From a checkpoint of a small transformer trained on Wikipedia.
Architecture: LayerNorm before each block, no biases in attention or MLP, attention and MLP in parallel.
Training: a variant of Muon for these matrices, 293M tokens, 4874 steps.
Each number is 500 + 25 x the weight over its row's rms, rounded and kept within 0 to 999. Layers, rows and columns count from 0. Numbers have three digits each. The size before them is the row's rms in percent of the matrix's.

# layer 6 attention key, 384x192, rms 0.116, rows 335-371, columns 0-191
088:491554537496477537469520548453521504506480472476498498537511504515494484485518472486500537475506467522536523548515455520476497525519508540465514446475512537496491507531523497505474487525520533494496508500498481482498481523526492498479512476457514512495495502484500509532441473485483547493511462477541517528485486487494546500525497518477490483498488489508503472492488509560502542452526431479472524483458514473530515499510523452479540519509451502511499506500486513476474494509428452524477506462500517506516503514488508499536473501493488528484504549480484568523498509512485499477
103:486528490475537502478506476544504515513490516488471490496485525479523559524508488491473499461505477552464519479475525522523486458478528529509525501522498507510490491511479514479508489531497526498476520488524491493500501512448515492489492461468517529498477521516483491417530490509498496504481521503493471482539486490461478485460488504568488525492515501559501546507507487471544474507487508469460466531524499511460487505531487480530483529452521520488513489483495506467467491467514532505484491515507510548495496532465499530548546532485476544510461445536486530453498495463479533507
105:472482497540523493502483506507487509476496502512526494507481475515482521525483533491393491533507517498486547480487502493475530524469512504499498511473488548553505526526492497524461511491477505489500443445496527473481529492501485525462538502464507509523488503515491505524523499476494466562473511511462489535470493534490487499508531484509460506497531508494518483500489532467458529490506531558521513529529437507479507484526460517513534515487518504496489471487464498484472485479519476495508473501516499526522487540484490521498500527499520546509494466484478490456492566494448544480
098:510500491481501489506461492522470461523512492495485465521514515487522504490531503508516520497461495491556497483520472522492522500510540482510521456466466505475539449523502489558477543496507493473489475463512496509507493524544526508472454503463529485506518507550463476519502503458483466531491446520492456530485515507478508462476513533511517517444500488495497487470486496482492503503507518481530501534526536476455492490471507512495516509525530472492455545512430491536499528501502485527531510519512542498489462529513570510476529476491507509444548528512516494481504524519505458505
099:508500515484474472501512522445509468497507551513496498491474495521507525520501492533462507483495502490475500456522480525462459520521511475504467511509500501520496503493497509510488477497490558498546515523501505511498463458498437547449484482504513485504510497483505478482452485520451522482495504481474474507518495523505469469512508490476552450524502493529496480484516499560546537467467479492503490510500516515529491530543526495500516522499533474477461506543467451500544417507556518527485500484483488480501534456494479542534519559498493491508515517504498504513480484525462504521
102:562503527525510541484506516520520503530482502497507518472495486528500536515503502505535461553524476531525469481503509485519467459481500482488509503473483493494453540489487479534477503546491482488479502478486480547528455505469468543482511496544481515497481511439531468497503497533491489518505513464504475564457471478516491452475487514478424487518494506504497489505432506514503533491491493530495513517514472480497514480515484516495524515518472503467487544518493497525497525516501515510456489513524472531479493491479550494477508534487493541481477513451477487525558562501508519505
094:494490496506479517532492501510516472484482495539536511495508526500526491515522532468473567491532511537498525475465484510550500467512504530544482496488511484540512526501516493495518473497524486439484501543518475495494509473496477550517473511543496496525534486479463501485502475444484491472445492499520488476480499448514509528480574472548515512501481492458522474464488520491518481505478526523458517519447525498468496497506473531522500446456505492477524508514501495486485499513513525514531496520499488496492493482558513549460521504452489535510488503432490482492512494493537471504
105:504512518534519515495535492501486480499506521497516501474511521503501502553513418481524509489551487539527510574461486485506495520485507502499486486462477478494502500505464466481509481517460528491517478508524545536502451521492485499513466500515483513513492501494480548502471477541532586473497484480495484506490524546487496491465478573554457504468481506515495487481498483496498487497499519500531501498514476523472503478492505527438440528517511518506493497484469488507506529498509484482460495548496532525516538510485488505487496530531492502491467503525469499461464536455486480536
104:483503488487487486506488522522498514478572504498503466468479507509479561489466462451519509498522476492509509466506530481454476508500517474494478447494502522484502510537460505498481520546498506499478478511491533452511514504498538477447488515452489481472504528532475501512452494486523506500511532539497499532500515529500525562502482491505501501469466480465502555528539507487497509504516516511502492459437512528531512517513496462483492537504507458463482486494496499497513521497494483521471544538552506497448503508479549565483466482528522497495509501456496531509515488528482542505
105:504520500448521505419562511527556480499520480502481531459498529554509501487523490470511483490514492501503472481534501493453517472493466504516524520495499506485470512536546501540487517524484490519524472476503473469501472458486536498521536518499512516463489475537548474545478491474476535520485501512540533454496484488483515497514508512469468494529473517528503503518479486522539532541480499503507526461483507499525477487541525507494523490484530456532530528490497473502458517515489502505465497496532429499482486489516497490477508510501483486474520510507516494502434510441492528483
097:483493522525460483490464494451536507477480464491517501525461512511535508491519483508487488484497487466503543551502504494520504499484512518481494507530489532483497524490477518512472490534500464504517528486475510525504493465460499492530475520512478482487481491535522479525545459489535507521483503532528474455490494445487516507498471533503474479502479474530460535516480492472514492489525529505515492511527471536477500457507513514502549478483494515450536516544522564546457560477513507457473514514537545506490526487518521463513509523494506492462529556500504465519460482450482480466
098:437517482437510476503474502476517529549492519506470526520513500476481508492488528470488513440517472458526533496485463512530493492472513520501482484496465513511516486496510552500494465548502510506505525517499512530459543519467528478490515497531515484492504477485507521497558465507515505500466463475566537480529462471475550541492495472506435506510502512515555493501479458509508508451534488513499497491495461507522494539511503466485531482483479465518500486513502521521552463507498434507520476482509527512487496485513496514541520501516512486469529530551495487509511505491486521491
110:496474476515478485479428519493511507486497464512485527515490555507501517501474507488516519526515483452475524489517533523478494473495486507469501468526501500503509496496498502460511471501511531514473474474490482520457531533511529517506524509501499468485467508504489497520501488519502500479497474510537542515484444513524529511530456455497519561485494500493490534473523488543501525455490505515537517434471524490498535515496506463498433458543465480464537475547561511534498502483515488505495529490497496510456495476497513489476490542499450529495516480508524487511469533455512526550
104:512511491515477496532520546491460489506553537543472498467534494531507467464541508491496475490540514509500498514483471491523496480532487475527525590527500475469505519522482492456481513491440527479461495506489542515517472507500482560510522513486543495464536473504474508468494431497500490496528464497465509493536515495511503505515523504533468478506564503493480511513493495497520474467513496476482513474516521477487545490518512489483453509477524516513466501516486511484564451464465475506521503472496500494464529499485505516476488498484506463544518488491525484467472520529517508503
107:494527481512450462509516513485499505503525524505520454557536510533478500501489500461482479502484482497506454511525521469457479520495512525514481441498478492494473518524480508476527502523535516479485512478499503486514512508505497478492503515532558484453457514518523473505485542508485482481486540489519496565498538468474525476519491514511480516499504536488514491507461502500508494493516497467507510513473535436498525471578434528528479523496474519525516483452495485481501428488516466530496506503522483493474486529506525512525495492522497498517525518488509438504544470487464530533
107:486475485488519490512517471538505505484477488499509525456491503487492517496548492516446522501506511523537489527456544514504490504499510486534525534439495555469520509462479481498466465504488487514513466516553537473482525479523561481473505481532486493442487494495504492490512509486514526481524494517478499520469477513516466529508502517511519492495438471484540497500503456500465506527499492498480502539458505475495464523445466497581528514518525510490486508494504515533508535481482485503489454562488494473546527467525507522496507514478517460515487529494543510490508472499494510456
110:487500515500520526492530512458512502505495505501538483525551513524484535498535497494492510528437496549463492569486533477491495491524509463472502488573519491459505502489488455514502496491468496514488494498500467479479436475471507517514511484499528521481515492468442473488474510494527511444510498486461493499503499493479480523475528511508554525493488529514468546498512526502540523485532526503508561493526474486514495447489495489470479523499540554506517540498504512552480474485487479494483445492484478480498520535485500503474525515513481451501533514478514521489447512471500492511
113:471517507527497520466489498517497445501499474517461525479491468518498520499463484474487455465520514483500508511503519519470500521482487483537503490552490473546486503481559510435554492505530499530523515511514497514502521491502506533441495467467491456488482464492505476505539562478551471463471471473529500525516502527480527517508517465452475530526515508527501505493503508468485506560539455506496487498496536479496530501472516489493506483494527512557545455478506471520538494494505475516510551458463518497484512490505477480519487478526503469519500459498495524527515489478510520492
100:456512493531512506517507470482500491522511511515528496539535458501503524500515505558480470517496495495515499496438525483497499504525454552490475519490498478471539526569496502527498531515495491432473545536454544496500455455474463554477530509524494505538534517476506503506487489478493520510501528478517459456488475485489487490494524541519468502485483489501476486490502522512533483462504504494556477531445497498480506492444481504451501537538463511488467519496533486493509493513499519475509512506474450480540503537507511476491489510485516509511525540488502476495499460530498522486
101:470485533508487482513523505483502452512457484500512493484488508527479503508498504526487532478469493514507548488481521515481482494528497476544518471531488533481531484477513504543497502490521458488493496509458510506486461493490455531459503499491485480508453536442492510466526510550453527499476552501458537547487518482490525496470494459506487471503445481538507461512519523515534521481447494516522477510476494519511570527466546482474537493490496480478492509558507472500494516494495484524519535483557510527505504477517483470490515501501531501524544453479520502510498538500533518476
106:517480497519480515487488479493495524478524485525540496518508501528502537515534481504523508515501495504509491497541438464495525493484550501498508503553526479483500510545502545548523490475462509451491502505530475546493504495533474479527538475471479492471508509503495565530486460522482545490460488465484467479477469555517519530490485502498494490497496481467508502505505426486495423517504517465476501469476525507478490504467503479501507549513492543503497495526443524527492474519527521479506453480502514506513500487493506522507493511518529548479502498453511480469502519483526497564
090:466485506474477480475486490497470529512483493484534521507593511532514487477531522510482470476532506473521491478501475505496492497522503517516456541528536472465458534495497487483519518520473529501520499510513483495460454488511497534530507514515485484497509507461486452433500481471473479509493516523524510564519494493527547489524464508447509503504520478518480509493513492477480497555462512486539552490494465481574525517475522526479469496535491548489480492488509486539502501526506481518485499508520465483506467478489479502506459530450500507493502495530500492516499522527483483446
099:523509513465472467461478500530483447472525507523497499542493499500512526485480500457483543483473476452507483519493534499495507520516549492492530502503498530477481512505535521490463527511476493466509486484463497481519551502523514456470495481496526433498512506482457498513480490498518497526481498511557474527542517484481510528511477464503483533481524506489509447517480474457511523456539495505508495517551529500501525490560520483473485479524464421512471538528509466459491450508538535514511480542514517476496482497519485530537490543497480479496483500497505495493521502530497517511
099:521475528455532499512485533464488470491492463537509528487493523457522491511539487503517497495553498522480525519524474499527493542506518480489469527507526458489447493479493483541446533495534492507517490518504528477478520523479484472482460501531492494518495534479479517506473482520490515552528517473432479460494517495441493527474501495497558494524535531527505481509496526504495494502526524541510519478464501475494462523475493467489426500496489528543495491509539521486500510504508487473504492494490496512528515492494527477512489550523487444520529512487529513478490501539515493424
097:539501512515481509494480511471525489507491477503499460495512556501480493489540502466507497540505517538524442501441444507505487517502544497501496511515424494497454499545489513479483486485524490500492520543505455495514494508500531545522493512495493502493469531533500512483559527508499508491570549505449527496488465501522495485496521517461550501483488473508485510545518492463482512492520489510496482520494510511483460557533504497515495427481478492470523503480507478507479473500519510436494503472498488497538516512488465499504458512526497531475451493481522476516519487507538482527
103:525491464483524474506484490489485483509534444502562496480506510464485488466497528545530470516519484524475503528476522477503498471469486483512505489475457528516480498509545497552517466455508497476444533454479470518514499505547491485527517474500495468544487523525506492492514477532516504480530526508517518494513510541527479531514457475462507519484497486510538526524509491509462506511521501541430502504498542454492516500484502520500512520497487510481483475476527526495492492500485476521571472510548474533524479473456465493463522475555506468521480527527498502483475526499486466507
105:531541528474470503511496502473506540521523518484472499498505462495501497532526480465487507432505490496498497503470508498557479487500505457454498512504484506506480470554490515519537474493501538501465535504474466505521521475498531488503500505488487473548459498490471513507466484500534519494520529479511501499478491487485481496443482491498503502487473442514544492508461536499527477513508516499496536488494483495498543495536531561533503537525480503502526481499493523503493514459484450527517454482563490506472534466540517456482488526429516439485522481502503504526474507491528526516
105:507535438527526483516505498482498526464495500506497522496471516469475507486483467510480508507494481506468456485468506472490481482527478516504503505527496521545484510504538463478519503545495548529482514501489482562499469495514505463521517454483425511455478512517550475525461513468497434555490491509518483505501510477507505495505476497537543517484458490510547487522489478461497494529494512539487498505494568555534500473524506484526543522502484486512473526457458507489494481511474497480502514488504477503494512472488509501508539536497507499520508511477523538525508512568463484487
105:524504535506471500458485485472496480493510509532512511500492474509509474520491472503479481480508515501569460490525498520466513496549499492490550505479508493512510488468553516486496495514436508492489526513499486503451479466454506456493540506498506492588498488508485504478544453502487532493520495527456564470517569505466497478508500517483522463483477496496488503500518507498507454534489458520495523499477522550517522500532546487478560533489463534523490515497497496522539475492530473515464495473468521501539482491489483519498512536521481490485473487472482520497509486476467516510
101:473517478470532491495470481505501535506463515486503490523491494485498550519500526511504499507500479492493526473496508483510526433466489523498509493513524448510539472471541501551486465468495491559489524508526494514535531495502471494503506515547477498454468516501509543510494498504507559497527496486499511501498518490514520475532522494452541468504484513451492499543525481521464476524467493509561546480471507518486512529496535448504498473489491509478488509520485471499504483480542527502499467495533503497474531503481473550501446519502549477467487517491500506523455439465483525450
099:494484480474511522482496481470517550471474477486496481535493521468492513545483503492525487489494540523503508473505537474515519499495535503475507532503471544512470551504469483462505489463543519494474538494564472466512487502518519500470468515509499545500496475471521501534475498501511520502494474557455519505527533484531453492509464502532518558481529505478475509496508533524486522472497522475501504508504534536518447518477520461471519483514482521484509534542504489474489506497472483516549515533507469533514459533459505534480485506491522549504483489449507438488495502494474474470
109:450467485511457501474561495476516540512508531491537466507520488516519480535476501454507491498506486528452475528477505477481468512494495521516515516531528505504556499497513461528501476497498517494450472552459511500494493496529505496486478515483499456429505518490522430490475508470529528515495512507475480479538474495518478506472476509524474508510499530532481532483490513471531488511511483517489516491508518501515515454483519487516527506495490516499512500477497520487474522487495464504476504482530540525553527475483482556477527525457513476528465520470465501535453544502561529496
105:477470459495530515506471528507513496495504506496506486485505475519459489482459528508498528462504507509560495484511453509493480528475512509511478527504505443510504539529504480525468521511510457491499481544503523541553499522490493497504458536484498531517526449511477494517535436537505520514476507489469484494470464477448523510491534484486525496523507469490468521510525507494553473513491505478494529532501487498533521459473484534523520514510498503492440462527499485521495487485521459510487454520552512483545486499529527487519542551521534502516486472514478474507517514503459464453
102:510508486477461492513491486490521485518497507510549524513497465442551510494490521496478519487478505537439504491519508492496508511520480462556501470516481458530511549500524492473543494510484505503530473503514530550512507478506491491470536525514479468463519514533459503514436471482486538463502459502500487548468498484464545520559514477507487527534473484483486497466521479441487521497511463515530495501481517487486516461527522531517525512483475530571504461479515482466481489508522504516492505493509504504476499515510526464520483486535488499532549495507529455469466519495497492485
103:509476477479468473535456492468493501451517514501469424487531509463478538529535488507520471480517498500538471504506500507508563516529538475537497490498507495545497513526520499486566549526488460463503505507528557521487483509477486514535499512503451550489456496453493509473482494510498525506494524490502538515496493491511518510513570487494490499511486502474501489545476475518476503515524467503460508464491509501464516472528507478470475487518517524474499504512473458506506490493487537480500465538510507533524511491502529541484528471473510490505458447491501492511459479481521531516
095:522513511478497520502523511442452464556469494506531505527510504511465496474512458486505517485489496454475513481536515546529517491526543490493498512478454478514494505534548456495475511508541499495483500497491477512492522505465514512537473514519525552493466459518488494537528504495491490523487481538465493478466493528502504506468455482518492498491533493459522471532510512477497540487435529513501503495532521515459496490451467513548517553460487550476542480485495471486507466477518547489527516478486493498516480510504490477526522490491543476509448519502508519492475480508538497537
102:514495539506551468522510473486498490493479517488534468502472538543540529477510510504507497516513483467517511455499465498514539474528495547464501496468509529493511506512527475544498487558516509525460495494547505498464494505542499456506525516476529489494469503559497469527522499513492497480494477552444451550508513520511492507487462517509480536519468475458497480524480496496525467487536517441483474465492479479503507500472488492510528446450514508482476519464453523504497493528523491490507518507528522534521519460530507461491515501476554465498493510519485480503491502480477464515
# layer 6 attention query, 384x192, rms 0.114, rows 336-371, columns 0-191
095:507507499519544521480536501498496516541517504445542553484523496515486438563475495476488514542486527504466524503499487537481511535489462502488504470507505504442454508514505489493508537492495531532495503500503508489502484504519489467525501521484500476434543486543460489487557507495503480541490522497458454481486506468505525512502489536488509515525517501538467483467500517546520478517460461538448493500506486494490475528453519482511521495494512549493476499474522510506477490529529493507482489492501505520516508483502473515477457479474504468503576452521512465510503474531490504504
110:484510520543504526506496492515521458497500525495517529473432475536472481480482502522486482519513522489536464471516501502502532489505498488501486513483508507498525474505494481523476583471524511470478491515518526479532513519522538493496473501540537509483498523548529502453450486503483486505486540504468477546490457511499515513493508497480503486486468490505489515492469517538506541526498508508477500529448495507528475555532494470570558527494506528470523472478514527447488517526502494470495462511495486521505497547449487462492471506495543499484475481486456476472508494511449524518
102:515504566547509524487483497493474484483507549479552474521483523532480553484505503500513504513481492467539483528458510444507489551470512474517485497471497477482496487490477511482476476481512519495496444492458526484513461544479512519492484511522492517526482498535462481477490494512486521437526469507499470506487490524477516494490547469503483519470517495482460517518531465486534512489533510477495547508515505524503499501536536509523463538506497525462490500516538443545462491467526535504467492483535495472538484532492484488471490506472475558529480540489491460514518501500492496489
099:445492501513518494483458495515475527441511544524534488484500493481506510463493523453497489514477504505494474449487505492507487500509504478481487543501490516508530505515484507469474514506483540455487495507562523506499493496542528492491522459496511522539493498569475468496529520529482489484501557493498487470514505487475454485521479540535458515506423486528516498497502534496514524469482509536520514536475507487501537484488496526479527506489528541484476530514420497561531535504506479515543506489508476504496508478488462501508531479522510491522492517500495474490445485524510485453
103:475481495501507526501486492522506528534478507489495471548505468456524531510523469501467549488488501460497484499527498488493513483493500518475488542537510476482499520481513482510505556477492519495445550500508480535470479529520501526511514516487475509562515481517537484528458535516493537538516537452480467564488505484561497470542535502494504505492471489492493518461517508515519525495469462519501476540490521514521528500519472514527531495472484481527482500501499517454518514463480489460497492519460456486489485490483443520500451488468513472507496502483488504503554459476500450509
104:487506514545506541528522476461484514516530517484483484447526490527516479489500523470481507535570452496508495439540491511511490467487504512475535465441514489532506479471542466534499479540502514498486480510468517500493510517491541506474511483476449523499562484500479477472511536510514464516528485510534484491485520486495476538466518500477512489520487514496486499552504483491421522509484491505541569504488475493498514515523506509545528491482473526515473526541506504481524515488509512510470489497445518525478419501500495467480510515523494496508486483506480481499511503494521501493
100:524524511520484509474513486534495490515481531496549494523496486522459523505517471502482470490512471524448489501497414538474502529509509480540527494501470493488484544547526508470507486473518495493501507506518481511477483508502552489541486535507485510496479492491557489498508496496538543505458502503522520490517495502501452425500519554442548513492466492508517497517462515486473508511531508485525496485525510554499470520485449471517531485530505513485502511485495519524484451549504442453533503470494523483510514479494462489524550496514496502489505492489517465506466494512526478468
100:542492487549483517478520530474488532475518470467532509521467477526489555506490493500506503489504486520499480503462529472536465497488513515498463509504498508463452509524500517514484501486515523480529500512494535517480515485568477501466436502487528452517485473559479510517498447497528509563488514512483530493522505506486491493484525503522491463495495492548487524541440545485560483499516513538513493482462492511543517481493496464477519485473481510448550498510455498537491531452464474473509511506491510483530502514489482473473482538538510524473513491524509510492508501491507465516
102:466501475504471484525481505492520523480480485526535495519510429486475521506509470519488512537513548471515527521495480494448522510518490497522481516515484524480496493498475538529558520514506499427506504478496483553510503509503496502492547544508515522533441491497510453510523511506539493491481510489550503510480504526453470495448537487499464507504512498530532513515484546515519490499480500509471453528539503510514489498546518507512451458499511498490503491473503487502486525493483473502482554451518473530505449509468518507524489507505526464480519518493473485505472431501524450489
101:502477478479485504487540551472529496468522517489491492485520484490501509490498516465506486460531500529501531494533473524485493484483457480519527513439513544467506499521476501522500514546483488462548466516471484509494456536505477476507498464509473485516506488535541490479468478536522521535502487530536498500519534509434514485498475521556469526527460497525521502544495489493486474495494505534527456483544460476501507505499480532510518480495466502512499494519494493523483543466510523498454425483455482497499471511520482468509515533509489489555462539515496525507472473518517478530
106:520479497462507554526501502506576524484493526523527487507520488447526538472528524516514506534505471473522484482546501499542509450525486499464488537529481512512504519509484477535450482502533514492450512492464514475514515476499533471525454491510477516475465524508478491504484485531487505496514489525480496449484464452505554523489483537541464484521538470507537496458488524495524479493463505479527500492552529516487485482495497506489501494483505527474464518525499504493513544490497480502507509487510454488482487538521504513464501457507521534463462505529485502489507526496517544438
094:500518475484494514509481500498549526494525480464458514516515521503479496465484483474497541474509493541509493517460471525477535491491497493535488512528485489506520477489480480465558491507475473507511499483522461511548500523554505482476544539532474513474453520494505513529492503502497522558500459488547537499494509499502499520477494476486498522528491484493515534503468500471519471504496514498477483486540536525519486455520497518510496453499516458563466438459508490521502492524500525517510518456520490480464529491526483495569464500488426491464508493526499487494540468526474486482
104:488505517507492498492539509466478523528504515503508502525520549500506474510550477523506471462546490506466517512445481484517494504503533481488519517524509492503454517522507478504498486483475500543504515457528529482478516493497521510470514479471492521438484470471521515529492474477482544463483486530501506500527512486511523479477518517482485501482498510523524544526467503462518492479505521553471462459488511529528500498483470502506486494522528467459539513525481497496535461528465471559480507461509457498444540490533504548513499488470504535541502453487457477466554532509520511533
111:519553494528523512510465493479485509487494494478553499502533525489509516470494490479525506539481506532512480518501583464533480490532518530466501489469472520486498518492467488505487463504453544493491528485467506490498481501527517447470463458501549524495511515508471526497501536526510493528555531509489514476519465528499457484482451520494438483476510500493486498511469521529487510501502491519488490458467540516471540499499473469505569463511483523487530496484508495495479493510498496503485488483518474512507523477484495482504483499543465546454475551539536501467493490512487458529
105:489465516508462516562519488541457515517474515532482494512472500501486496514524517498441500471491484490452538489489517472495522503510506508509521508510515513542527515512504462489489525506481531539478464492501442515461459482518477499489501522526491486423500496511480511511498471477536487489502512516516517516501497497475499524487583497458531489513513501501515494499479480504501518524459464499531521515495507492458498507494483457437452491515450548485522482508501523520512558520508486503514492538480541452527485509498548530473503508508509500503499543504567507498456510498476535520
109:535502522514457531508559509500519532522525509505494506490508478510488486487510504487495478500498502520500521538501496505473458480482495466515490459545473511498486514513472504482481479493465525476459511522468514526519487490445506496472509483496467475475520509464506461518500499492465520543514494528536480485480506476511447495489525474474535507519515511457516516508509519517542473485484476490492495462499494436510511539511492477557569512490543482476445500489484525491504500483507497527465474533521555490535501480496488491547518454474501522484445493539533550498447506548533496524
090:451492517506453469493500506478459497480506510525484515518513472457516465533490473495490501509477513527484489527516539471478467502480450501523505475495490504505493488509514540494514499477526515522528534495498465513500509518505523524479506510503506481529509528507543521556477452488538508481503474494506490523487512450509439470462512526515441486493487585494515493476565516517551494477461567489477503518539489505499510507527504458524476482509529536511499458503492473539544496510510503545486507520498484475537502484477492497493501486549513442517479487478540518528471509478509494488
096:518514478480518524480514524508511496450462479535486521495497481499543474440501488530542480526539474472476493490511525460457512472478489488530545493516486493491507503523534516520512491518524499525436488556477495512495496540493528546476501470508529519501487483445495511491498509488492488525486504491511487532513504449499515490520497489495501481522504468505537463478530481501458532524516503452480439510472536522552556559441499498472511485524475484524504474494500532491466487478502485538499502488497469503454500527520504511510539466497490495516505436496540490486484491508518457513
106:418490541485507494491519505510484468495529499500480522495492446527482503481502505456513514459473532496494506499472523507513513524495485524553515478538544477509524519512491508450471533489508457499454517495474496506517480497510534494509583502473507501539433521494515523477458495506453479504499487536520483491495518516567490516495508465543477516506468482518471514501521514476520502497490530532471529559483486468520525510496528488519507480465499500503546502549505525514518468475434496512484498444518497519485441486512494501506507483501476465503511503524505521477511495530500498485
099:524494476443511440467485536534538524475517491479529526468522527486475479502507488469523472507552501485548530509523415485501511520479485515509524509501493472496519447555518483495507519476504544514475491527504483494488468514511505505486493517497538494489457536490535491505454508504431480512505514529531463486480530527501526478543498531505474498516534464540523482497503482508504462511481489490524474541509502502508496454508491509459519521492508468469481484496451497539513544524486529480487510543485542488474517507514444518522494464504503512506459496486508526509480532487510510521
098:492520482520427493513490442471522514474460493525494516450489520499532507466438525517469499503536484510533490537482478542526447473516469531481521512499486536476453503496489484530494490525516496519504466481503465516441533507510528489516556514527498511499499512515504483453483509475472497516505499484519532470452522479504510503558472486513477501485445514526496495531509500525489527533526504483484494493473488506528535542541497519519472490498498501527530469514491522506517515507438522475481476515463509491464519521468497502516500509462481472488510476529488544482528479496552467517
103:505548512473497497488511510482493512520517471474516532494522509497513501502522479444536520485495540510505512497468493526484510459498495452548501478532513534499505492503515497500495495475554502481526497510493531517501495520450470469548480501510504473473530534543531534513483482501486504481509493469545493512543522479456531530532474494496520505500525459450463465495460525484530542516473469474513558469509460479530494491462458504514461468505550474501495522476545465498486507520456503541471493497489481478481467497481491518486477553512498490519503518493521464459535542480464483494
103:482499536515465477532478487480491482466524503508509461495504521504501485497498504517495560505485466505472540526558503487510507482490554477507458506515516479481487486513493549488487530543550491483490488495525499453507478509466502454523548520530521486498554490445469475494549494475475552592481520513492494464496494502502447507482518474492529484468499495518471479519500506517481497495519520498479480532532487512468510518499497437487487492517487474483547492499521495468461548534508466511480517532505482501512473498538456495521484507513519522461485520489509503493528526455513486481
099:529525493510533457523517481514506502520532495493506481489537492543508484497544510506497492479505475525488468465507514517529502487500508493481464457464527489487513525541498500522492497502482554491504500504431485523526516509510482529494526478484481528514503473435451487502499499516503496499535485537555503477511500480509532482528489504441486536531473487551450484498487474481504507511542533498491527467522456486470492503476471542485491503561471529549515458497495480488491496481518491460513510556461479509489510493510481548508490453510483543533498486507472468507519557524477471481
107:526448510461505517479513489502524488474482509481518508508543540528497477503496507541550513496493477529480485512487517480536521556515508516483483510517482497546493481489480503468480508461496577483485455470514481544516515483498499485464470524442516492530500507490477509445541499530472487427516487522478472470470452535477525523510490555521491492525522519481492505498465528472454511542529477533465501502519487521531522461514471478501496513497493545509523528541498491475490495482524450496466503465510524519465508498524505483514470508483486512458487506477501534499492508505532483526
107:507478521491499523517470531478477527487513491496465518480485519562488503524497508459481520548459552485493490527509508512523501510483475472490524517529464508487497515523500460503510496495479471511515545487469504534504570542509522481451494527499527539469453494499516494511531472482466566480503505521473472492499534516506516486477539476486482482538496484467523474493521502536444471497498482493473498566548493511507502466473451539480478474522483495533466525517525493484521524500500507479515466467508517459528507457526546495477480500536510484496528477486520466472508513516510494456
110:452508539499482537504486539509453466507507497464551481452535499468534468479509480498525515489494512489484479511517521475488489529514529506469485481501455500519447500514467503505524499520498513491571499508492533529487538516517475499510467494540502484484543520511469448488489469563483478490471519485480530524499519466488500547504539504501485501498489501521486531520518486478442515511485518516534532526495516489519471508515490500489467500449466522500468482495502514541500471494536501504494513478469534522521488454499506562514466512512536441497543473520512532531506532495478481468
104:514484519482543515497549503549515513512507449484461554511522562469514501494496518467474489495541519535498558458480480504555480489516469476548451475527537489502458512486474528481501521533494505507537526501497469503482508518481520486492504526522530465508506510490529468480483526516523499485511503504523489518465496519460507487451562451501484463499469482492523546485487504510516495487541520478498469496477473491491490506477541495471491527521512476535496490500442511504519439524514476538515481518460525482458487538509498499508480506504529495500479466491490468547499496526492502479
102:495443469514515476517530473525548478495447470499508506459524499459508536488484489507518511542468492468481519454537508481423504490530509468529451500509470480505514457484469514524484466523509500496519522522532479506514521504477478499498522489476507518511486464537524484526478492517509540504540498502554441543509527526579491549513505518492472532458476482522476521507503515508509458495537521487507491515458480524442502528480493506480493493502446496526482501489459484534491531494502484482483462520512503497515509530525502495490487470517523540462501509509528496501506495493530504511
098:506479502503521479477451523506484471510488486501512530504485488482518536450446535488523500516535494501501513461512521476513478465481501456510507524514498486563467482486503490496474522506495535491471511470484524461531513471492503543480436549495465524485481513498487497494491533495569506503476487517469475487505468498526462548533511546525531508488514538501461497570511488510494560533520506508527461481490511507491510479522511496529466514517496472519514493487519481486522518447488530506503517539484502517486528493501507467449466495561454519477450494517509515488492535508478494490
109:511512541489482515517496493524505533551468518500513506504462514501504498529498503501506487490518486518464484508486506486482492458484500480503519456559479531493493499521494502473515513467490493485505549480489529531471509508538483488448519479471504517469439460490500526479525396469479465492483521506474515484506511509493486489488479517557442529517509471545520504516500516495534519507539458526481508472503515494510465541492519530455510530475506505502503455494517483504512492538516544496525486511490505475474484444468513496470515512529557497491523460493531546500495530505545475519
105:513531519487506525478500460491498546511497538536498540484495491516494466477478478481533516493464513491551495503526501486547518478523461511478481514467487499484472475472512523501503487562526484537528530511483474456471413502506472500527547491471524461512481448507509480493504478498442484497526487499518489483529463516510500481473502457485526514481528489510532479500504482495502511547552501520498561513513509546461521436505510501513523488504499458467532480507508504532501501487517498490545465541477452491495497515520509483517496532456499473513492472501477526488494484531505527524
105:506508468499485472488496498503472540477463517515514515494473491438442485470487508461545576486527491508496518540558488487523449508503513463514491462473519515526504489485516477491501460500468489432511491513496504516496497492527478505532531530503475506454460501510590553497491484493502479525489536499522528509466523527483463486471493525475524514468516522476509492455495508494489506498488515528557526541556519513524491482516531490511484536458515518492500503532452484521503465490483491483504500486468503505496468474459501513502552516487510496521485504536498483496523504498516500490
111:503469485479449497512513499519451477504477472524514489532506465494528514486503497491479483478508499530505509458542512543493508497505491492466493486505496463517478490535536496534487501502520536522487552464481463548493495497501487503554552466481467503512494529532520513533493503497512483509492534481496462489464485522483516517510549495462484524472470526497473514522516481506502495528531496454470463481481488559494471496448492497503522523513499480486500542521439487475518439497526561522469499514513521491590539463511522507478520512505476511469490464510500477478488532507489512523
103:469508477500530492480463462444469488519523517504515437507512488514493510482531510512460415529533472503510530447516482518542491537513475484493495514476552473530534508483534499495494476483518548520489464549484510497536508464512470501471495491503527496507489511491520492501486499512493482497511462516511486507480495528493501529490499504486463490469563510495461532502473525557484481508500559468528539528512533512455510526506494493505503500441505497532470501489525460443481523491496552538495512501503508508499491479553491519489466477520499503526525499509509498447501510496504466490
107:516484533464464472471493511470500489473505522514531471507473480479448508511494497525521497494512486559519498442461499483477496520518516530479502485503513530508471498478488514528528417481473490527508530516505512483503490507528478473501475485509494458479512520517577496470503515531472481500532521519499507487516531545521537525489494521541518465491494493566484512516503461545501493540507491504463502485501481443497469471497468511504463496564469528505496447540504518495529532525485514525487502527514483517519515501481486457490462523505491507553523495464495477525474485505536481501